Weights of a small GPT-style language model, trained from scratch on English Wikipedia: LayerNorm before each block, learned residual scales.
Each number is 128 + 24 x the weight over its row's rms, rounded and kept within 0 to 255. Layers, rows and columns count from 0. Numbers have three digits each. The size before them is the row's rms in percent of the matrix's.

# q: layer 2 attention query, 96x96, rms 0.227, rows 37-64, columns 48-95
# k: layer 2 attention key, 96x96, rms 0.216, rows 37-64, columns 48-95
# v: layer 2 attention value, 96x96, rms 0.205, rows 32-63, columns 48-95
# o: layer 2 attention output (transposed), 96x96, rms 0.399, rows 32-63, columns 48-95
q37 104:089121120106124134079105113153092166134146140115136132151133132160139141165155109119136154131101118116130100156177147134142149153128114178106154
k37 096:127112097132138092119150122148134138138136174123116161156142111126117147167139115125157136117145108105105151125152091123148109140098137112160157
q38 112:068190112132133124089168149118111113133135119138089123103105118138125129121149134098156121077141104128107111110129128086178143109080132137137111
k38 117:099140153110142114141136106138110122129134121049140134073158158132120123130136124102155143120123181078154138139103115144100156152115131144096151
q39 101:178119132122144130115146131136121124155085137142170147155129095160133113109139153149178122165122140077075119128142106126135111099113109149110178
k39 078:109115142137133156164147155156117115124106141161124154134132154173143157146101134146143134159166132096151125145093124126151103137111139143112141
q40 088:167149149103118108110112145157144154129155122103127118127098103122150170094133117121106136109110178132162133121180156130145088138125151130158149
k40 032:102091104171131122116133124096108091120179075103158160083142186129156138149157107133125132112120119085101130123176100121174136134161132149125132
q41 086:149122090134126088090136115123124148132162149118120112132096137138150124094143101135078134081112085161138100161128121157088102174115114187110104
k41 043:123133118111090119086140116159153134143083103131153101135116077125145112124114113133083098121130119153131122147085131110104038097102160160111133
q42 084:085103163158125103105105098112133113129143114091128128130114185114105117135092124136146137118144115072105128118076133100146131108134141129129134
k42 067:123119138158111097167117098093148132105146141076139115135104114093129140108158113129142112107111171103123149129130102135153168146117136084160148
q43 069:139098119111129146101120111175143139121112134118137105137122131113120131143162122130141129107124084137145125172164142126135129077116098070161147
k43 106:135144080131166125158132110124099117144167135131140127121119130108152129144154110138120114127140101140138101129090160144138118089116121089120128
q44 091:082086164147124128122107101155110109135167114119123143117151161099147150093078113115127129136121163121080134098129148135192150137145130140114136
k44 100:039067172103127135104140143135129117122128131114102124115140153186128107132079156115115132159129174118135127095118105122115145151125131134132154
q45 108:130139107096128105115155122093144151126115172130109118150104143121148113123095116172192138096107114077122106113122187133128101108134108139117135
k45 099:148108119122113086145103133114116159118133148118130124117152132104115066111097160131147131105126133101153137150117182115176148162063131111092141
q46 103:150161090122139131121124126103126152165127120100156143106152136123083108133104124128139143149128108177094129068134112133116151123122143112157197
k46 088:110148118136148151120092152112124131134118155078126156107127157150126121149125133135146130150164128118125133097104116120088178148131146089147169
q47 098:141141117142107135150095115109145087092173093116150170150107118124175128125153161133098099153148130079064135120151107144102104109115162126136067
k47 093:156172137119123144118107066133094138142141127124121142186114112082127138116128103116114172164109114170082168152126113122073101136154157122120101
q48 085:123122161088151142181134162136097134114100139155118097127112102122138147135160141128143132118127131127124185108128171088131142111134120126101114
k48 071:120121134174138132153169110108119072159145165145166124071108139109154117106098155155170113096102179095107131133129173145181112110104115134120149
q49 092:134139119093115141128135103142114120180150123081163132101104141181117117130089103101145132131115110134104137166154128137096117139105171134145136
k49 077:132145097147119133154143107092142086127175105089172135125108132122137127135125148112148124120146180095097125100116150113168137125110199145146100
q50 104:129103139128097123119157148125122142156149124146126155085121148147118080148158120140117124100137089087196129134112100125139093150104102126135139
k50 079:077158153159157124168141127130143137119160117117113129117121164149142136139115151145149151148122175080145150129153166146162132149132131103120126
q51 087:129138132119136158069114126148125131106144149147115135121147128130159132131143099111145128132110119108119134102108156137160134156142143130154156
k51 082:138116085101150132118160150144122103162093148153115099127118134123186127085137097117123119151122104146147125118144101118117099119093138150186118
q52 083:103125099114138132123183136140156097119086106132152111140102176090181119078126098101149149125114140120166147180060131101141101141125122112104141
k52 076:169132127173150133128173128114167137138173122090150098191108141136144155115102132147098125123144148125093122141082138143087112142148135106077144
q53 088:136128120126130115146104125130124147134102145142110140112136127139097153144151146158075158158108138138140145110123103121083103103145190136155138
k53 094:176138060105092121098113121099150153101118111149106124125150120142103110117130144133123140121136106153104131147165145105058111126149162105147119
q54 094:114105126141122077133145115138166148153103145142176159114078094126161121130119105171151092118132104113120149148127142110137125111102163085149107
k54 080:173113119115080107132090114092124134127119132135125127168106160104099121157132134121108148139118136171152109139125133155126141102137110110132139
q55 093:144103134113133153155169081149117164098137116153126117094137159150155134126156142138142131136165115099155089124132104103134105116125144111146116
k55 065:151129115124113147111130152128086133133158140090101167099137146117117108124163137105133093117122140163160128122110131137173111179150169106117108
q56 078:109069147126153111123144118130113133132132099107144139091137168124148099079111092125131133067125121107103113115102146129130120143111112142126150
k56 109:169120077087149109108124123147119156114146126142109117089120110124123124153168124116100146146162088177122118160137106129088126112124113168147127
q57 101:118124115150101151108112140128107096184142105107128102155115172137134119147161076116138140124125102161136106152124141128144138103129097073141166
k57 091:169120113097112118156122131141130164123089146141129098174144098125134117130127084164111123094128099170141114116149132137101083126149145120182139
q58 078:101168103108182103141149169134113134150098159128116122143116102089123136125138129132119108144133120178123104093082192103087162122124129116092118
k58 086:136118145172133138144173124151101175147142124118133138118154127143116141119115111137149122119109165037117132100128165151171133133145137138103126
q59 097:103165111148169147128156145117128149118110138140155122108157145118146111105137141133153095052143134081137158113156137131163124112120178092127130
k59 083:081101140159124104177131154122124121119110130075128128136150116146163137110101114154147123105127166100150130114119114115176141106124135151137147
q60 088:104143167120150135103135098136114147129144173149147120102087107103111149097144135102109143145152100151120156146119154097148133144117154095116119
k60 073:136094179116147147192138118160139116124139100163138141137123134143123145084098157116122127133124125135134138120096132144130107141149129159133128
q61 078:137113156128165119113161107093158101166111090138113119187140129148105106117070133120123125120119127101106103123125110158150158106113194109170145
k61 093:124121174118174145149127092132134131118179129131111141126112168143125087123084112133140127174126187115134132112084176152153115137155151136159169
q62 090:153118138099145149140151150104127131105107152109134159143134077126148081169175144121075114117167166105105129138149106113140142141074165151146129
k62 085:116142162133105153126151122108153193160120111154123153144145135123094118170156116143104156082129110151078127153154126134127151171104178095132144
q63 087:144071127139154169139203130163095144134129120153140114121129136101147107111145139118142129124134109163153156161106112138175120149113114149121150
k63 075:199107106096158137104128098142138103138086110132132115168168100157152126140135119104166093144141109148117145112127136130075154110130127156125118
v32 089:077156090150145172151113106142096103143135131108127120118119136093132123101168108108127119130097064156088127095148134151124130095159140161113118
o32 082:124111146110163108103143121089150122142106127136145129167112149159162140131154099129099115091089148134160141133129162165160155161095166090138080
v33 077:117110143094108150092083146154171098080061100175128171125133141131088136138124093132122125155165121144121149119110135134081109145138109126082123
o33 077:115116156144102093114130139134093120123171125099150100098103138150080128143140160129107118120096120155148104114095106143120120145146168096152130
v34 090:071135108130089127121153144137132119081129150141095146125137128128100106161108098142114139080095114158104084051145125142146089116118150134119107
o34 090:056145148131147145138123099105141116101160129066128096123138142168120122146121109153142134156114105117154129092114141098134139133112093114139126
v35 084:122143131121135157150103163104115157091076133073140143116102133136104104129139140129166125104124129181111146098132095089114117142132149144101129
o35 078:143160154132114100114102106103124105139168130139147140147101159119102124120120154140150133152135087146132133195109142113105137104169145148171154
v36 086:114120148155148134149133081141100085122142159090142133114079134104128101184142087111109116158130117141145107127083132128094101115131119093136140
o36 085:096053094090120143122090167120122105151124150161118143151098126149133177098143078105152109106124135128141145129139157140128088140120156089106102
v37 086:107116140119125125107109163142150097120135143151149156148178121131126146096127077096143151105148132189178146095096134143115121136114132131146100
o37 086:094161156115150105108096105139103111149135161154113125081125110090142130168151111167104151111107125097086171146146093143125119099126161149137131
v38 097:161132126159147137138133099119149098171157133106128136133103150123141111109088120151149113145116161096106130120126160123116145129191163126144144
o38 086:123137154115104141136163139142120143155140167165124131163153147119135111113133102176134139147164092123146141123137125136145157112120109130158103
v39 091:104099105120148114130146151126167120107124149113104160100169160122140127157137131149132130143148112101169074103123090138109126124107151115170154
o39 091:073117129136135121123122126155144132138153147148115148164078116138132143124126126146131081105169141124120151196154113117124116107093123128168180
v40 093:139108130116120130123143111128151129146148148151110141171116101131131153097158153077166159096140129099160127129140108120145121122129118132111156
o40 083:122160097107118174094130094118161126138133141110109151135163139104111133114148072131084121123097147141108139126156128122078109139136169113085112
v41 076:131145116106129141107128135173135117150091111137155100133118162094131146139113133143127130123143150122154152154103102105127105131184153151157124
o41 071:130103165121128129104121124139124120137122143177148148131112121143117153096162118139152134143104152107090111134156165169147138111087159109121136
v42 097:136135137097132148108137122140116140126154110176134161124169112175103089151121120141133179186111151103138116168099134108125165135126175142137132
o42 099:109143112127121139143155125124142154179151130107144121112137153130154107141144114077112100097149143174125151122118120083130107161134146112109121
v43 082:194095126144137131129134141133151087121142124109142125170111106165098124129142097111119139161153123152189124124130102131117123141149122138124124
o43 074:101155119102097119140067167175128084148121132150206147118107135151168128125127129142169105158128113138122130159076133113133106158142110124120082
v44 085:112074129119135122135144125100133092104145091118114105101166097133093131122121105132167121168093146091129116137166066143099108105123114130121114
o44 080:148144092114153136132159169149128139141121196144155172124134134130101177097092117093171102089147099134141142101123155111160115107145129135104131
v45 078:113122154109174121148127143096122150130158108154157110183114107105111131104113127104141142132120147177093153138141125121113076130133159160117167
o45 075:123132098129118131124108108138151137166117161107148090069159160159146096094141106130121127121158125126115149122115160128126118142172130103109057
v46 084:150130133135129116145159149175118094104073113115110110089126145116109120121095124122078108118102122158123102121130117143126122133166145104112125
o46 081:139107158106129122107146128124102098146143111154107105114125093118154129129116068108169156115152104170139133146105138152112123170138139109134146
v47 089:117135099106168153145124092126118185105131115142097156111146112113160143131122139104104160122117124115151154086148158114119085134125102126114106
o47 085:080128162117116112120104129125112140125157125094154133144117154141124120094098138151116139107144149061141104140115076127102155078122139116160142
v48 093:088145114146116132108155129165163178140115147128101159110138143135102136137114148177161119146129081129161108163124116087117113126140161139117148
o48 083:119155141120117140138170121137133140120102106131134160122132102117117104105176093125102134122163121155128116123138112099118178168113095137145147
v49 089:167103137127149152145141106094152138144107110096153122125125130103136155126159099119141114104115175114138100144084152159118099130148138087150112
o49 080:114130137127148094139116127127147067156162171148079168145122125124115071121090132141164139116110096120102134101158111110139100075117121132147120
v50 090:122140165106109150071132123112120149124120130115088129144121124143148150107126134096080161184126118130119142137137098066111130154141136120116105
o50 084:119153122093130094150140102125140100102146106063183110114139139130127118151123120165167129099127113151166143158152135150090139114153168108101131
v51 098:148101155167123102118148132100111097164135123130127136098142120135088141157074138113087103114141137144101116111159107161091114141151120154139106
o51 096:093156102126119149102110146124124116105136092135146079156134157164170115132148163183152145133149100166177156124118106135151107128120145139119140
v52 086:111155161162114173112120140144123103109087115150124125157148121149097186119088141125112144172136149162120109098126116123098099132107108139131122
o52 092:056124116121118076130145142132097090142135131103183145113091141132142123095148136185166120130118117118163139133145157124145111102140163112157127
v53 086:178140120114125129143108118114092113127121120139147107129136175139066101115104114141094143170153109180125112136123161122100142127131152147119135
o53 082:139122135201084076129090116156156108090114071094145109144123106151135130117138169112121105112101092110129145118151121136126136160117125093156182
v54 084:144160081125119121112123131075141106139077124113126135123086119142121154099132081112120123144110151100148131119183130121142128143099128126088110
o54 077:138101154106164158131089098154150111123147158120133115134119120121160142121118136146139138087098134174112176105142124123109117125137165128135111
v55 090:162133099091118172121106132113166160163112110142109120114146099137151138152117142170099110167135131097115136152166159092119085124143094101129158
o55 094:141152133126129090146121129123154167144112123110128151213119166132095089144139089146128112135146102098141147167105109111085144136101128135164156
v56 094:130129153094106135135109163077122138086118148130103142126124135118115119134123133107089163123109157201145141092135134133155080154121057183101131
o56 100:123147132133132118123130085119111096146129135110104092136149149120114161102149110143129130118136122127130134122111115123122161104163180114171110
v57 079:155137108133056144141151120158145140120156129147157139100146148149142091088160150097109116090105088106154105127173108091137130079125115151156154
o57 073:099125153108132102155074167105140124101145096157132151127141163129162114136118123100109135127144148129121165165115118149116138146118175115105123
v58 085:140120128092105125152136118152158187132102121146154131141171166138107097202108161143138125146127045116097121127156127148173153117159143155108117
o58 082:077123118113159117127105104101166134093122124092137142112150097139083108158152161113130110145086164114109167109115092130147166118130123139160179
v59 091:129121151092140127089126113135124146174114134133112132100149167144117105148125086168080099132146124113088108153091112129060144107141136120116088
o59 089:098155127143098118144177113149155134137125121167119150094114098099129166175150130165142132083136115138135126083149115136127137132080133147130114
v60 085:194131142109112115118116122167134134098116078153115131129162125130104131136127101115132169163130094120146114148153116109131113145161139146081128
o60 087:164145146120104111101123155135145104136127116076140107115109116117152125116107111123093126130123125154113165092100118145090132092164159139127157
v61 097:153187114130106122112137170141135092122130124149102098115110098154137117141073146139147135121123100170105126134142140151114133113174094127121117
o61 094:139132140094146165104108162131123133134107105123085113127124129134134130119116131184138115104120081151117122085140089151127130149173171085169188
v62 097:153175138121152145123138108121143150112159109101119108140115141135146150179199086147150140121134109092122142149134114122135097090111159163129154
o62 083:165128095103106117159094135091152171180107156107149185137123145104129115131102104105100174136111177127098120127125141110142146154130109134125113
v63 086:118157182161113129124117126148137107147132111124107186142090095133095145140161126146135118157097067109126117065178108135115139152165122146161090
o63 080:133126114097104058126117113093113123143138108149152117098157158104115130099106112180158145110118128133163146104129132154154139176105155153107156
q64 011:145119105113121158114103105100114127076154151143150134111156175144110131164123087154132097103121125155178117136094113137147140109161150138118123
k64 025:154164086120121122130115164139122114122106136108127143143147134163107126139132139118125124122119130130145092154137128131137127116139127168099106